Part of a small language model's weights.
Architecture: RMSNorm before each block, biases on query, key and value.
Each number is 500 + 25 x the weight over its row's rms, rounded and kept within 0 to 999. Layers, rows and columns count from 0. Numbers have three digits each. The size before them is the row's rms in percent of the matrix's.

# k: layer 2 attention key, 64x128, rms 0.108, rows 34-63, columns 64-127
# q: layer 2 attention query, 128x128, rms 0.11, rows 67-95,99-127, columns 64-127
# v: layer 2 attention value, 64x128, rms 0.109, rows 32-63, columns 64-127
# o: layer 2 attention output (transposed), 128x128, rms 0.161, rows 64-127, columns 64-127
# gate: layer 2 MLP gate, 320x128, rms 0.148, rows 0-5, columns 64-127
# up: layer 2 MLP up, 320x128, rms 0.146, rows 0-4, columns 64-127
# down: layer 2 MLP down (transposed), 320x128, rms 0.169, rows 0-4, columns 64-127
k34 095:518525482478507490497506521513479505449482485471478492504533504442491467468526536530492501518483435479487482484499492498512523495480519488527528510482534452477505542438492472475538508480506506
q67 084:487488513510484477528464457503518545527497496536509484505493496459510473488485486502451455493516529529511483484480499525492455478491543526502439496501501458478498487531484480499469487531507496
q99 100:525524504495498460482575514479497489498507517546480498484550519494493530520527489505545474511527518506496484511519479546547514514544512474502529519475461483485487469493494507501511509514508456
k35 093:461497494477492504538543494498467500474526529453527541466485526483461484508547501512474539474506509519509482492517507515507482500516495529472536502485516487550506478422489518466519480544510521
q68 104:524509475511469511505516518489460470542513481440505532513486516511473492545502490494509492492495489514486477520507482500491532551496499508568477492522508506512478465468439497481563498512466516
q100 097:463467481501479515492492488459488482580530503481476498514508493507498488470520520467478528486506546540524463533508484507479526488508479507533450503511474491514477465518475488489515504504523505
k36 095:524517515533488497495520527525517484487504470536500489503498467475519489490526493489526423505489473457483508478537507519476498539467511537468552530500541467536511493499523499523531512472474499
q69 098:457432480498494476516489488512503465494501497487471497507465541514520513500485485547482515481483492520486480499541532471487507499460547514502504486487504474515484542465542468464460499442523482
q101 095:546527502476541515533493490534480501523554501477497512518525484470531493496523530494494563478484478502490513507499514479504479493499531525482524478483476490490501493521513430493518471485554506
k37 091:492512460457493476490504508523547494511525536460491474478497550514504495526464510508485508514494526534535496497524485468501547516484522508497491484509481514474475534424487510506488526480500492
q70 109:504536470520534496538485532498523505477480480519534508464512474499518500566468496496522517523519488496518502438476486497509457469484445479531518500543521481535496527520517510522479499502491457
q102 096:495514480451494470500538492521446465539470453516498485502490527467528501507459508515532528513516502497523475530497493490505466516457520485502532479491493493470523516501502532496491486521502504
k38 095:530501469526503494467453484499533473476515551495483517516522477511520506560475485496514464477511537499483485521517468499510486530510507527506485523541492502508473468414509510543522505508514496
q71 114:495501494467499500469492512483499488470527502505495523524497497541500511511478516468477508504499476523498555486504491482490465504493474503484510467519480500503491524523517535500456504528540480
q103 091:509491513509469516498460517504530514473530486508503475513513488510521544502434516510480509484491479521502533468461495466505509503474469510495496469519504491483513535542528510539521501496524525
k39 094:493533531503519525506482483503531508531466522539494522505478511517482526428532516504499474508479501472472529502494492523458461535515506505533482532506491521551551446550485490531479518510487528
q72 099:483509509507480509491524522489509473518521564497471528501462476506421508520485455520518560478522515509518491514515500538489507550517490532482511495502487535516511463505512461485506502472509491
q104 085:542471490510486495482523508528448434505443544519471467488489490455475448556503526465488536474490476484497507503476526498493519494485520491490493470495531537508505494484484484498492469530542446
k40 125:497478494509485472535525490470533506506528497521488497473458529497461498498562438509475494481497559494488456527505490516518504505558534516499485523483486509474509505493499489450510543497418514
q73 091:506468501503479510508527535457511474523518488451439502489519472503445476498493447460508541526476508528508494514506516531498543537534455472478476494510536503526500510501485440524507480512489482
q105 133:504492486486493495509534504457546470545483548511459503434509522544449512518495490502497516477494558493477463510490522540503494502546500512483529544502481489544482464500504489485496527508488488
k41 147:517479476494494521500462464543465523484472466492513510551528484457552472495532510479513491529473481499511538480494488466472492496465479474507467458500498512487509552495497501514483474512533503
q74 112:483497507516505533459511472526513475487524461478518505515499465569516502460496460536468487480533489506495507499505526461489477508490481470503429521525506493460509503506516503510478536464444520
q106 090:479467453509530448444459501474520508460492498510491536507465519508496493508470489488490549516502496466512472527492525475506507508538513466460533507470496471470480506486526479488468513578466501
k42 093:525463544496492491550519496492491530539498510547496494520561489497533479499494467478509494533522534529509477471470516518481456465493505501513454480486526429481518508521481489465505521494510478
q75 118:517524489493483507468508502517483500513466551469506539510535522508533539483482517518459486497475463505467514502510491485528528494475435510487536515492501465490488479488516487514489490516521562
q107 095:536512483523497519542503459512480504502496531466523544522430543501490509511479491485513532494493533503495502499464497487500531481496458464482469488505527548500538498529503522517499471532507503
k43 101:487475493523463486485515495518494528469529513514551486461554499525521484471505488518515526514494482478578485478469506478521445478507480536522519469514490519507522497502496483473506474482429534
q76 091:524506512481507454546493444476513473520484501521490490524510540481493498490473468492486459506552528483490460512482482524545515538507504495495538507500529514484500450517481496512550509497511530
q108 150:488514505521513514491545490483536505527497526509480507450497517498447502516541484522498512501526545519480482554493514513521507533564492527513488549492471505504500430501495489480523496510472502
k44 126:499486481509509484526481428512454489483505436465488476570498521508559493471506534478517498513475473507529500471515507483500504480430516494493501471501520489510507536522497510526499480482528533
q77 116:522485562505553529486481524494468486476519520512496471575494482506493462493551527506516507488510503505478510459504483495457469521484499468476525511457544520504469534525496471463481507509498503
q109 087:483495496472543495550505508512502526484452505487491512515545522524496513544494539506491487519463448455485548523487475476470556521480498496472528501456530511530505505495539498508492547482509506
k45 094:487465493531446512508521453454494496509531481496497503517490450469490480492507488498475449472540547552533507496547471491499467519512487490483494523526493469472453477514524481482498510528490487
q78 109:527473521501496503492511498494507419496498487538486539505460504489485492462476450504542537536492475515522532498553473523523534534503456471492463526523502478517526487485525471523505461507500493
q110 093:488521492481458484506484512469519489483509493492468461506493524488537535484469503471529473543519440498491537513466490493518452471464493500472483475470488464511487502489491524517501499487507498
k46 093:457510515550539499528478457572507518535481531455501494484460514489468496529510525516462496512505545503537496497499484501502520480518471536484498514529478504491536481484489484505478526465483459
q79 104:535529492447499555505485519517496503468506551513500534507501528511530529491549496487567510513535530478491539453507494564496484478518478512513484502507506494524508486491498529524500486489500507
q111 091:495484454466525507519491524534481532473493519504494458527484509495544470488519507526526519483515527514487495496485490520486463515496544497502516482498507502500482528463513507506453491540478504
k47 100:472510534514495475532497526468527475540510461481469514463476536502465482541456525499495519538528492439493489469494500491501521468533490500526498518486488538458505473515494552505525492494487522
q80 041:540479514481504495525498480515528427479481491465442491473489516474516521525486478507487496516447475470451484488514508460509515516502523508477537489448492501460518524436471482514499485459476498
q112 107:508471488504469486502484506516468506474466455530502474560509471461533478474470508490485489506514449495525518487477472484502494487437504493480495435502532471462503565521512516492505492519514490
k48 110:488503517507486511507540536462545475502516541523479513447497493538432519524498495521478494491505519496484493516510522531517508505559495513507486537477490505491526463472524464477496537476458505
q81 074:534503483513533511470496503520468530546480474502521438500489537486519451520504476474457460506483506516480463489524476481500538507486504501496492501497493471495536481526439535548533551517510522
q113 085:496485524553527486486543519509528533558518508475453508483490536529468504537515494508491493483488531497504506517521508495491522499511482506507493545494510545522530451510477510504475532497493510
k49 095:482502517463485484507526500498503474466494513536504527457496501506449483499504492519501494494493473534513481494494494523489539515523531512494501505465498447449523503465472473449559565469440499
q82 089:541518462489513483513507486523497506523467492539479494460486512462500476510504452505488496496475490510493492485496510513469566472464525495561487474484519512470494505525447489521559524507483510
q114 085:476510535533505541498532484466577517527498532489504525476488493527481537467500491504464499484474535515510479522514520508510498490534534517513503539479499509509514448531507539479510507450482458
k50 082:524549493545519479516502559499532489506473525514456511476495476503442469499484479489529481499490500491489489548514498518537520485516503507498499516477458502483489453471478442495513534520468505
q83 093:535484499497495501482508514518504514548468485476519461509498530511506502534494479497475461516495457503475454535525491484501536524500481510546476502504470504486482477492421551524566528467520486
q115 066:469509528490513506460488557484541481546486483522466502464474506540458534513487468554458515511494492496470497484519513510455514494551515547541467539493497520526475491512475463490504485474436486
k51 091:507511494460493506500534487541520471491468522523501502478540511472467492500523492484508499470477462509499527533505502533516517516525520473501496527481484476480505474489503490496552504464495467
q84 087:512524544523537480465483480497454465484491522514501523536482461515481478507477527523580533528506496498462567512502491520537447538543500491508547518513533542498519501483512491528523476533534452
q116 092:514497475488505530484463476484454484454452489493496485525509471467530480529482501467542499513456491499555526472542458509515535483473493500529495468514481514509486520504468538553501467517566527
k52 086:488514471474482520503472468529498482529500498468497479526520505515522522491513560472516474498495494512461488496504545454457488512476478526479509485495474505501536501519497526530490457527487496
q85 091:495483512528531507511497512521499510537498453481522506549440498562499510503520496459489519496511499529498457501508473465543486534488483494522507535523548523473479492496499530507530515509493578
q117 088:508497476498480500497518513480521461542494531495487490465478514490469489542501493503481519474502546548529485536518522545495499485522457487501473486461490480478522480465512534487487514506539503
k53 103:495468534534519558506559495499505512505458499490484484495491453494491515455576451524491501504493495497498469464519485527502512505517525508522511544464495487483515493512467520461493506480473549
q86 113:498501531479481532516499504521487568497514522521515479497534510495518541495534487548503449500509530474498536521497516520503516492514473491539454518488502518486514472506452506512536472507508492
q118 082:480470514508487560542483471449526468497510556488498499504511514525491501483517496481532522473525496492505505532499458507534467506530493519502464538491517494494532482497521518478521499517477475
k54 098:538518516499458479462549534500494532540524507529474573458518506504483518517483512468503509483500476520529494510486534522518495480538462515495522497500488506511479460485449475510462520494513527
q87 092:504500521543488518528505502503477488485487524467501500507504517514519494505502522526557527479534483518473525538495518485539489496537498497448504521527495505505487490487542452480503426502501526
q119 091:498541507484460565466495510543487465479504492473520514489523473465497509492472490514475484496512423508506522506533532474514486510481463513483471498495451512501434471499503495498474467500504503
k55 096:471487489507517516515544508500492504496495535482495499492441493468506492510500470465536512501491530462488455536469499488482530519475536490534489504504523540512508475505478559500547465482498499
q88 111:528499500529478496496524514506492509508500494507539484518454470504441520517553476485477490492506534535526454506472482495490524488525477517476497503477506534477524471517467533470486535534503539
q120 097:481473510520502496558536509459543467512524501503470477499466485503465497484552478479499465488496550491490468479521491488509539526496503484506484521530479493471452450510475505460498515493472519
k56 102:510493470490549464479515514513522529518478531512482481484515549466499504534508501531508515518510564485491431516489514476520514480538529512548506508518506516483458503493526494518549508541515513
q89 112:475523482490484476502490495502472496484493551541485498505441512498486493500478498545531496513500482529518537494513518517505469490483471477507493491483505495499508510515552474509490479490546453
q121 105:525512475472493515519502524512435474451506470493503483531497481446506466497478523487498513498482434474496525503508518471501510506438502486531487444476498502485494514509493500520514478492551482
k57 091:529483480503521511463541500546475535490434468502505505546565503508505487520503516482527502516515502494514515465486517485468505513472482500480542488504520515537503523510522487519519516510520580
q90 109:493533505492512516511479498531504580484511521542521492460507502479477490507502514466498500486499509529504516489532469463467456467458497506507505492476511536466519478495477527526520545485517531
q122 099:541519494538512535513478508540486524495477457483541487515499482557528487523496529503466492479482505493510510525475497462519504472461520467458466476480489543544430492539492501523490500472494532
k58 105:503534503464463504543497506457520528544490521536476488478543480505450501523481468469513509491492505483491511498517504534496477496500514524477461502493502530477505471536472467521541541481491553
q91 119:503512511550491462482535537536479481455463523515520416492524507503495523539481527524487470458505529513509507497479544511533516466537545452501470485457458497519529480514498495526460454513471484
q123 082:463491506555467516544514494531530521481465475469532441514517493525489489468492493465474512504495480501499478512494469484508508416523518492494521470481540509471510489520490560532503514527534480
k59 095:502494479493490506489484542499487486526482502511507504485448504486497529509489471484474505521491500496485504536520515493461488532479492506496429538526474449529469471516503501489496465486488527
q92 121:477498482544446537467485544530509504509512488496488503425494490483490524526511498510495508487523508513475522503512501536509505476522475523500528526482472513508492499480506529492475488516482478
q124 100:526532515500496458501544502476530499536498492474517489470562508518479528506545481513480491514487518521513470490533502556533482470550511495480510518482521461494544475456522493456482530480514499
k60 115:473507498499503465553461499534478531499485477506510450534484520497534477466497500480511494481500494496480508512485475436459492527459514497501539482532495530519467516525495518510515471537517505
q93 102:535456476498508494467460543496521474498503471485502529500511501501503491493521466480537526549485509481535498479490523497508521525528515511502530484473516516500504512477542497515501488461469514
q125 113:508518453464520543490502479506477518490472485525542489518541486464511478522487470477524491500477484513538515473459492502526514527480485487497507482527494468497512521476505470519487476539502526
k61 109:498502510554490494509534543504523468465535493481482476508490497509477532496522507514463498477492523474468477537547519517507527451508456505497483509476481554539479484522509519507501546530506492
q94 105:480499527535558495470503496461530515517523521517518501478470513514497513471531517538488510515504526522483516483511513493512473486473513484469518509478499546466519490519529531460463519487444518
q126 107:454516549502508508524520520440519494487495558504485481489443512543512521457509474533511514484510527545461465504486530500503534473536533523484512549478490505509522487463461483454507503484441463
k62 099:528485490508495483509441493515512490512456490493480489545489517485555501483523536500483469505524518478476464509477459521481440509503493509553461472548513481497485517544470547481528471554516527
q95 105:549554475483467508463511488494493504472499457510524505515528486479478460529495535447486534503454492498476522501499468495490493521503491455489497460475461513473478500510475499526493453509542540
q127 093:529502465493508532501478483478477505458482505503490495523499425481530485518540489517473496484508485462527548462469503512507457516465502508491491495524509476490509520486556479459507538493506476
k63 096:498534530478477502521506479482526510536557509489500478480526501486513524483526529511507503456481551489476509480479504489466528495491507515515471548492462530461496484490494486472527505514479536
v32 126:535512532542539481515460519497499504505522470512521494540555522494497537494512513484480415464508497528522497524510475485527485505480484458469510499473437481530522497492504468457531527501512472
o64 085:480491513543497520454432493512452531467529472490488470497494522498498496536505469463505438501521513525509498482516486509516483541490531505471508511512500494488459519523526526512527494506486518
o96 133:504524533498493530527453538546545483481546481473500506503458482487507538497483508518492557475520503494519464474497529487496517477491450483515483524525497490516500498535488476508518441470489508
v33 106:450505505502495433500500495478465488496576506452506476533478468513504517543485497506511429525526504531489510520522549502503495477498512549465548485494475524461515517522508508480522495518508498
o65 092:475523501493483474516527498483533529499510485581521487576465475483509481504514474538485467490474523493513485528466497520467521468504486504489493483554502500489533503530495548492504518516493485
o97 103:493485524489454504499492499588521485507469485483476499495488511488503483487482517541507473474513502492517531464466512535523455494466520491497521473450543487500498487453529494499488481449459496
v34 123:492532494479484474487498493465508503484501494486541510483456467542520558477546513494477492522450482504461514454531466510475461472507509534518511509493492508486482503508442480477458510462516515
o66 066:491479487529486529498513525519515517523501486499569486492461532505553501523491500487489495451510485472487453518531463526530497534483453499484544580503549512540490472512518517526511515497538472
o98 128:484539513522467472485533478518529446468507544509485511470557479553495509477513496484512444544508489510463523445491471507487457522511516472547503492535536511490495568488508486524541499489487518
v35 121:471477485497501520539465538465527538483474499542532523496514491525510504479499551490511509503472496491469500473521422525497503488506533518467489504544521518495489505483461476509527517564456524
o67 086:511530467472504502495497511469493529512468491546490510483566517449466536511535505544479474497501469497482514476481484480467491485479464521495454510512500527448491509487466511458483523526437460
o99 118:464501471478489462556443464507523522528522524496504497478515443504463439489506500481441495529451476491490492512515519492488476512554493508542476523477561443516504520517511485474538492496535494
v36 121:455497493494451554503514464470506500465463515500479532503500473508488499506531464472469496489450510556492505491496529490492430482508534460507506473488471497511500492527459556485493498568521512
o68 071:491529552552485549482489516476514496487507491487534465487476484498475470486557521427511425497481490517488503520466496552549504494535499466507481470478475504508480488486468511534483478493498466
o100 126:488502527504496438498534493491484543499511478520464502527506489500539525510503524505516529486522488500535531518468503445480466516503527545510476523512512454516497464475542505478482514514535467
v37 118:483522538496486488533520513480535509504449508500479462507475486491496469494511473476461501491515514494501486488493521498505436468480539490476513518488499527488553502528475532494503524485509497
o69 082:488528502463487504515506518471523472505457514542477516475509506515487515460511488569504511517487483480491517501524509522480521435527476512507494493492484481521526546476464516494529504467455559
o101 119:522503527540501481501508485500501513452514470497468479502537501493524503517486490444487471488550525528506427488472471513521493522473524532504519499544516473454521518541481500540479530487502521
v38 097:523504491483553490510510478504523519503498514502525506483466502583499544458479503471475523527530504486466468498456504550518484503515531503493471503541516544456500469479489511515533493501473515
o70 092:469490483563489531510547520455477531503513502476506475499497475475499510504510445494498471504504512512482461481443518477516483494509510514477497462489465494512465470514496502566551514433466514
o102 102:501503509470519491492502501502485492512462517476510539450535553527469478516486498489488519509477463525490483539543466517492484499541504493486514472523541490507562509479460530496489538472506504
v39 104:525532508492506447474489475514477439496548527550477481500485541523513494458518504438506508494513479478527489527480478491516523531509518501500483472495504481464528492466494528490538453474496478
o71 093:508481492495496480512484539522527477525488462483491460471469552527473506487477481442502509484486506504491500527493512532534505490474483449497514476480524522531503509466534495486489504537512451
o103 105:508480489512471518525512503510523456487498495496491481466544526496464471509512534528498525485450460487479466474526519505513572488523492482518523460491511477496503536529439503511496510469516497
v40 121:484452530502488508502500467491489524455516486526501486493517532480519467477493490495506516529504504497473489567521548545499544534493510497499490497488501514522478495516506503491468483504505554
o72 087:510492536499532546488520532503510508495505553501527487557511524506524487525474478504552533499489496529474520496541492508475517522536512503485514515463500500530472543519482551488548498448524471
o104 123:456495521495495483510461490507487531524501485445515488513481484482445468506503528510459455487513506504504494524456498522501528525505498490540455457469499515476492519481534495479447501538470502
v41 114:507529514508485529503511497467530484483505477499470504517499549498503482518513512447506527510529512572527516534494521505437508494524526548484500490474464498499518509524501485484523464505512538
o73 074:546471480532497491489491480483497472482489495459510546462501543490492539502530515451511529502493476527526467503483480508492474526518498528503495528462499522510466483501496497464452427561464515
o105 119:469541523493495527497473476532538506470533544476445453511493517502534496492488507491541500465502511488477453492483479475530448549489529487497527499491501513482490505456486501493493522464489505
v42 121:512523515508512481528522489481500480533461485491451503532483465475504521493507509486469444517524504500437500490493472491507496533474494514505450511475481531493473523501485544479485518474484473
o74 071:510474479483533482530527493477522485511497548496498480527496511463433495519520493470488502511478472482475521509491494493458489470505446510466467468487483563502509520461493500465504521473484429
o106 126:534532534521492512436556524590471471506508519529552515495493509497527528497487480519515525495501543559513483460488488491491473507469504475512499554518510546482529495509492469485528477525447543
v43 116:499535514531528529513489537469474512497525501492515497507565517470494481523490482458498490489438491516545507473520533510550510457490476521493511509490470490503564495461525532485572506502486499
o75 094:508510497480503501491569491500525501544491506534569503490474490485497514499481532500486503521500450479535500529502452527476500498508424501539525557499527501500515479498502530494509515490520495
o107 115:491462498480481513545471519505531498475555475467488509500521493515504502532470532524502501476476473455515459500494539496492531518498494503472491498496451489528480498525504484498464486457504516
v44 110:478487468535484458493482552479515514496504492472530513475501537526497450531513465491535459522540516547537500520510548485512509491484483517525490526472445511514534497486490533491493520510544523
o76 076:519507480513544521491470483532484482509507529462478487506532520528515491476536518493523512455482523520497518500480492463507537501515545472523466464477495491492546487492500459498482538487522487
o108 113:484465522457481510501478484465548500507486489536498469509483505519555504485488511459515446512531522496469470506496497563500459543488498525500505496511433491495463489501506519478500532515453538
v45 114:504534505476500482529513494459466517505488538531540454503498488506491493486512523491481490460551503499500512534509510505454503487479520510523488484482481456483471496495471470488495496459509529
o77 084:504505500523507485489465491502479485485517510491475528513490447515520453485510508503462507523510508488535511492488512475506493479493568518520470470521471443504519478539530455494474487504530530
o109 114:506497530493485475520524523523487449483499537465497513485505474488480490512489513510479493496465495514473511446486507491519511516462499485512528493520550488478478528503489524474541476466506534
v46 106:436474524557470542508493473511463506506495493462475545491470464516493498501487493516464502533461527531480494503426481494457508484508500493490495511482495518538453497525487518504503521481484516
o78 085:522496506490458497478504458494489492490479457524503500510466514492522492498495499546484508516499435497535496491480458507473464506472434522514528509498526454477482520534512542494539547514449539
o110 112:489506529492492491451513507508467551540488496525486489540511479522568517467554487520509483489519530491486493509502485494512487510526513505512456506489513529519544465522492484470514490509477493
v47 100:456540450455477530527508488505466514495476515487508521517522486497495476494535503470497492525523500499519501511515481540540507464462508511547489482551480483455423505475493546519499481496493530
o79 102:477485474489510528454490493527478496505513498491491487473500532493489493507448482453528491503508507505491558524484467520495511555480494501512539523486482533498471498492543504544486455519524485
o111 098:506498508483488489505562480508468500511483494505509495501539499444480503581556493507494474511487523545510505482485455531532519515514509513489512513519536450474545482486503492475493522452515535
v48 121:543508525511482483511482450497520468507532516550473492489530486487500514501458492500471503482438507428495501524488488472512506486493526453470487518490453492502518464451509503492491532477507478
o80 077:537505518507457496531504445481526459470477509497483526542507494522517490495470471501499497503470565502527491520459494494472488500512486505524457473494433480507511513504487476508477518489453449
o112 120:519467465523500505501525524478516505495514455527552464508550485497451499477544506472484499477493523494515525493521518521488601506488466511502496473488520454505482493558490457494492475512527509
v49 094:504511462464520503493463468532528511502485488465556475481512504477510525482525513538480526581522497447501488495492525531555494536485503559491466482552494502499510492476540535499499475520441501
o81 086:501541523499500495502427450492509508471472508506486514435502499494534482481534536479514470483468501466518511525508479549499461466503509510518465475484526452509499502483503495477480523504457531
o113 108:516457492512506490496522517527502489532529499477510536464471545483449506518476504524466532514471517568474505512515480514493479490527490500510513455461513528459515504488527485506497499473473534
v50 100:489519521513466499472521455487469516491509538509516501501504513499507461491523470494548536531480512506519499464525480491449572488497565506517495504502530489525468476504543494519507507478513530
o82 076:483487512520526536499474459513474506496543468513497469497462516516453490514506494478493466518510495466492507513508457498448505499483517516532501519517490539479519511458525504523548528478444520
o114 108:480499500469534506507521529470444470480491543526431513502511509516517491507505503547502501463508445494477493529477526509533513524525483549535496529460472497509479488508450488523501505538508496
v51 123:504501476484478492503511494523522488492505501493536495508501528496502515496532484504452495495526487472474514511513544522545508530496503518545556496496503477455491517503518506488503500503524535
o83 077:514493496533519492506475488561482478523504461504517489543460562501512493542520488493494486510503474490513471493517488467481483511486444489521517490529485510516487514490487505505507496516519511
o115 126:496475489510439472478521506462521502458491484492534493524477481486457500555453529483501483532479502491490533531482538516503492486465542517494511472490483520506473490467524489517515520465505499
v52 112:513489527504441514514515465494506498518514504481473491509502510489534483508503500487512508540543502531482520504464516505485559547501456459484487519537532478488476490516491500524444518445506475
o84 095:511500538504475483483513490503511551501519487508530517486481512496483479557503483483504463557485484477502455506488514483485482518482465497518523559544483480502481469529470503476501491481514484
o116 116:476496476509497540522507524486467481528459481494535449490472520488539508481521514490509493504526574498483501516489492499511514472503497483562503458513455514460483536495490523503483482526503501
v53 122:525534510470495482495504486471467523477495506509529432523564518466493534466505481531494471456536514476476503545506508484492500544513480443511478515484524484524463499506473464509481530484506491
o85 068:501512474472497512493538528516532529547472473519523449513471497504528495482524516527507510494481512512480511496481466507477523465538432480550518461516491504514539490488481492514538514490550520
o117 127:520520517496509526480497516499479466540536496504532550470463488466463526495531472460514532469511462488492498501509505488522510511472501515504467537508480496474470517499481502477478469517497477
v54 125:547528478534482438483473509498502461484544516464519464490521461507500505506495488501475508463488505519486492539530491512506459493499506496506489494509458527478516494519497514467515505446516492
o86 072:510505481480530503485485492487505522483490552566520490485549523433476507533530527491540502515496449508491516490496502479457486514480485507492461522468503532444486544497469518498517473507490482
o118 130:535465492512499501485520501507523469500508446484434509456505511513491495499541508450531465494505491468483538480517501536505524508483506531482505460501482456517444500511471510515486532499501489
v55 134:528508496482481470489485447523463473493549498490506494472514482478533502499504488515497506531506533552497519515519570499479464524502475504506496507479428559542540473519490541483478474503502502
o87 064:476474463483459485510535491475458480516503503494469531428542496491465524486478457527464504482527518490487469489493500501497523530442513552482529566540534539502516486491516455493490480511476497
o119 141:522487535507511503472515497539531534511480462445511509503469500527496537520514515557531477482526491494512546520506494504473498506481486520506470427432487480513502457491522522504473510503500484
v56 113:537501506495520507511544437525500463485444535521480502491491459520474488529490471513522538484487505510560485461488464453505482486510517463469528481456524495486525503472518497524513500455505502
o88 084:495485457509545484489465520541485515516497522517495532538519489433506497548501480523501494499482539484514534523519489512469483506497542484487479497539548526478510505514537503529512527508535491
o120 118:542528530488497498504555478481492470451494486533519478515524529541532513505469497490532514487500487518509463492492493440506548463511494499457508485523520473517498481477467526528478531530568498
v57 116:544500502486510468477517487508493484435496503547470480510464477480489496497464524510474495495504497479480516471460511497497544515506537490473519494457524513482496508510520466482513478492484530
o89 116:543514487507489487532501486523529486468441462573481490530538469483526502499516509499513473503496500501483515477478508435507524462502443466478435462485477472464507541503486505496515534517495493
o121 100:460549497498511532542505450567482483486479554431470495510491479429470509525496548508504533477492502506518488499514479484503502523471496490509539484513549527494529465461535490513466485486487490
v58 128:511505464514517476511480489509492500511459527485484525498498495518492521549473494478583544539525514560505494487517451544523484446522518512532519506520505494566498487523499492493516456521524493
o90 093:530497509487502492482499515521502489523507484472517518517484547546513476539496534462495549514509502505506478507523520487495523518519521468559539481523476501511501482506453466475491463515593483
o122 123:521485527516534474494456475547505514517470545495456494492507459497494486465467465522516492499494450516513458508485470521496449477529457549471477490471515466508537492523516508536502508495520516
v59 130:507511512529480442487484470465484496509526514531483466480483468481493466509497489536526523466506492489523506526523488469482498495497523488506547529462490421519490504476499470511492463502485522
o91 067:501482475495503451489545490494530477526484495530476489438504497463493509500508510491501501485482518463497465517467546500512467487491469501461493473506500520488521504487498492505471534514462515
o123 133:476493530504512521515459532467465476467494518519527466517487462474488535495438479527499494507486497520515489492465523529514543464507465502507484493485492465515499514540495501494513487487506524
v60 100:498521505520546472490503478546478494515505465459516493491484493502499519530515502505497553490543488519507497510506519467545509512482488510496523503523496482468539519431531490494487468468486492
o92 095:510529538488522527482518501467487543473473506491504517464522492483511500491552519466519478492518466541476509478511509506496514500465475556517457514515487491482487517529478511469500458499449478
o124 101:524499489521481515501509532508499436508486485491544492526485551527515510510469470523455518495482460506489481494514493527530502446543516479477531471508490530544502533468492505511527538502509537
v61 115:439508476485486504492497514468478494525514524482521497505523514527489477505463492512543473486494488557536518534561470502504517521498494549536534506469465485483491501541533453469565481526500511
o93 071:521515520503485540526479519479487501454452498496479520494530495469457493505489437531507489514483557502500508492516481499525482498491465513479466489491500513530474516492498489532534516471440521
o125 123:476449506456501486477487491530536477528524529489464503509485491476548501503485536499524481471525481463485526496482538491479467536497525492487528541458466468504466517503515547488506528507488513
v62 113:498489463495507503497507512541494518466504515517508534476471477419513524530500523495532454516480489490480522451534487503465515508506524511491522484429457506489500481518523485503482432504523480
o94 088:463504501464546533482512530496497523536514505466497509476516515479493488494503510464522519505491494520468559498482520499510537471523543494537518530523457515509497516492456518566519476450525513
o126 115:499517465525480521522493492562519510472499543517487495477518476533508500489487526519502504523494528496505527481479515473523505523456474466510512506454556517531481476508490484542516478514462479
v63 113:490462519495461517488509499490484507532545483478499572509478497485522485450478462486492504511501480510514483480436496474518551540485525554542462495487456491477514495496490517462497506496551504
o95 076:502503474516470493487538528516516494540492482515486499539500461520523481528538510490483493495498522490502460469506532439534542491539499482526490519510483515471522486496499460535509494521582484
o127 122:529488515481501536458556486512522509487493484529530505543519555489518509501493509543530501502515539508494495534488522540481511517498506497543499475471478496482517529485491483438501501493442523
gate0 091:493512563488481501470536497485501474492517536501517492521470520519495524503489513468513467523508523518520527486489492563459491509507468464512520506531468480511471473484498492478499549489452549
up0 095:518493470481484506495549520549542465478485443531464514509521510497522527518480511524506469498526513494497479468488510478517514510480549536497483483466544507476508529526506512511496521471553493
down0 097:513477504502518467520487500510526500449485467523457505483497486481498495450524474536505519504516527489468469499541516474499491471476542515554479495513513506475523529455494500518510503509534491
gate1 110:521520518476490504471491510514473506537503475516530554468504473509518468490516495503473475482525547451505484496519544501537492452559531491500471509488494530571515474502480484475483482497503548
up1 099:525488455535515508461483506494512531534538481500513482480506511485521513502498531489499519523540478501458457477546444486520497497489466460471531512489448490513521536514487508527520464531479501
down1 098:499507534525465502487481524470487523522533485462508503482487505490505519521490494490525483525493516501527471451515566473504500549573557523500487466485562434506514490464462475487540512532491526
gate2 081:481459536553505499530492525474517486508488505480501486489498552466488496558497501552459502484492487528525488469487525499493543468479488481529481521525535517529503497551507471496489471550520516
up2 088:489543465483485529490508538536478486461545484509581499534498453498465537470461472510483512496503511493503463491493523482485562517512493505480505467486485489478508510534480455486508509430472516
down2 084:505456503512458476534480479494527465489467516465419478471500535466522509500505506543470532486505511508489495490462485487523516450521498477507527500494563542524502517454520527495518491543509528
gate3 080:492521517494497520478513518534475520527511551480490519500497478481483521492505472505520475499495477550456483472464511518475523519552468504530509495500524516494563485467528493499517524502503541
up3 089:534498530511493538492493516488568490469528461496496514496460500441489550494476482495551471482509482498501481478510536512511509478522460528487505491522450455484492439499462508490480544484537511
down3 094:483521525485534511459525496496498532517486530456515484508470449517476544500500476460521512495514466518495475491474509537519497482524477533505515514536456515555497485490469490462484528442510511
gate4 096:521453518489539511470514545474480491478522466494539503509499517503479488489526502459550507464525503496495471535547486496503479471478478462508458519507478519494474464498487500505456485484484531
up4 097:498546491483506498508497522479541504522519471523493506508488488461542522497542453486530472523550499504495520470488507512527545535495489483519535504500478520516516513504453454506517530482506495
down4 096:532553480460517498507496482510556541502497489500481503536498522493462511481500525499435480529508494529471528488507498500527505485497519472489502528469498474502475524492453502467549554505523465
gate5 101:459513499499461527506502487552557523498550488541492501476487473496527514491491497452513492463497510478492466510483518532516494472525504526512482478533507479474482505467504487476481517501502510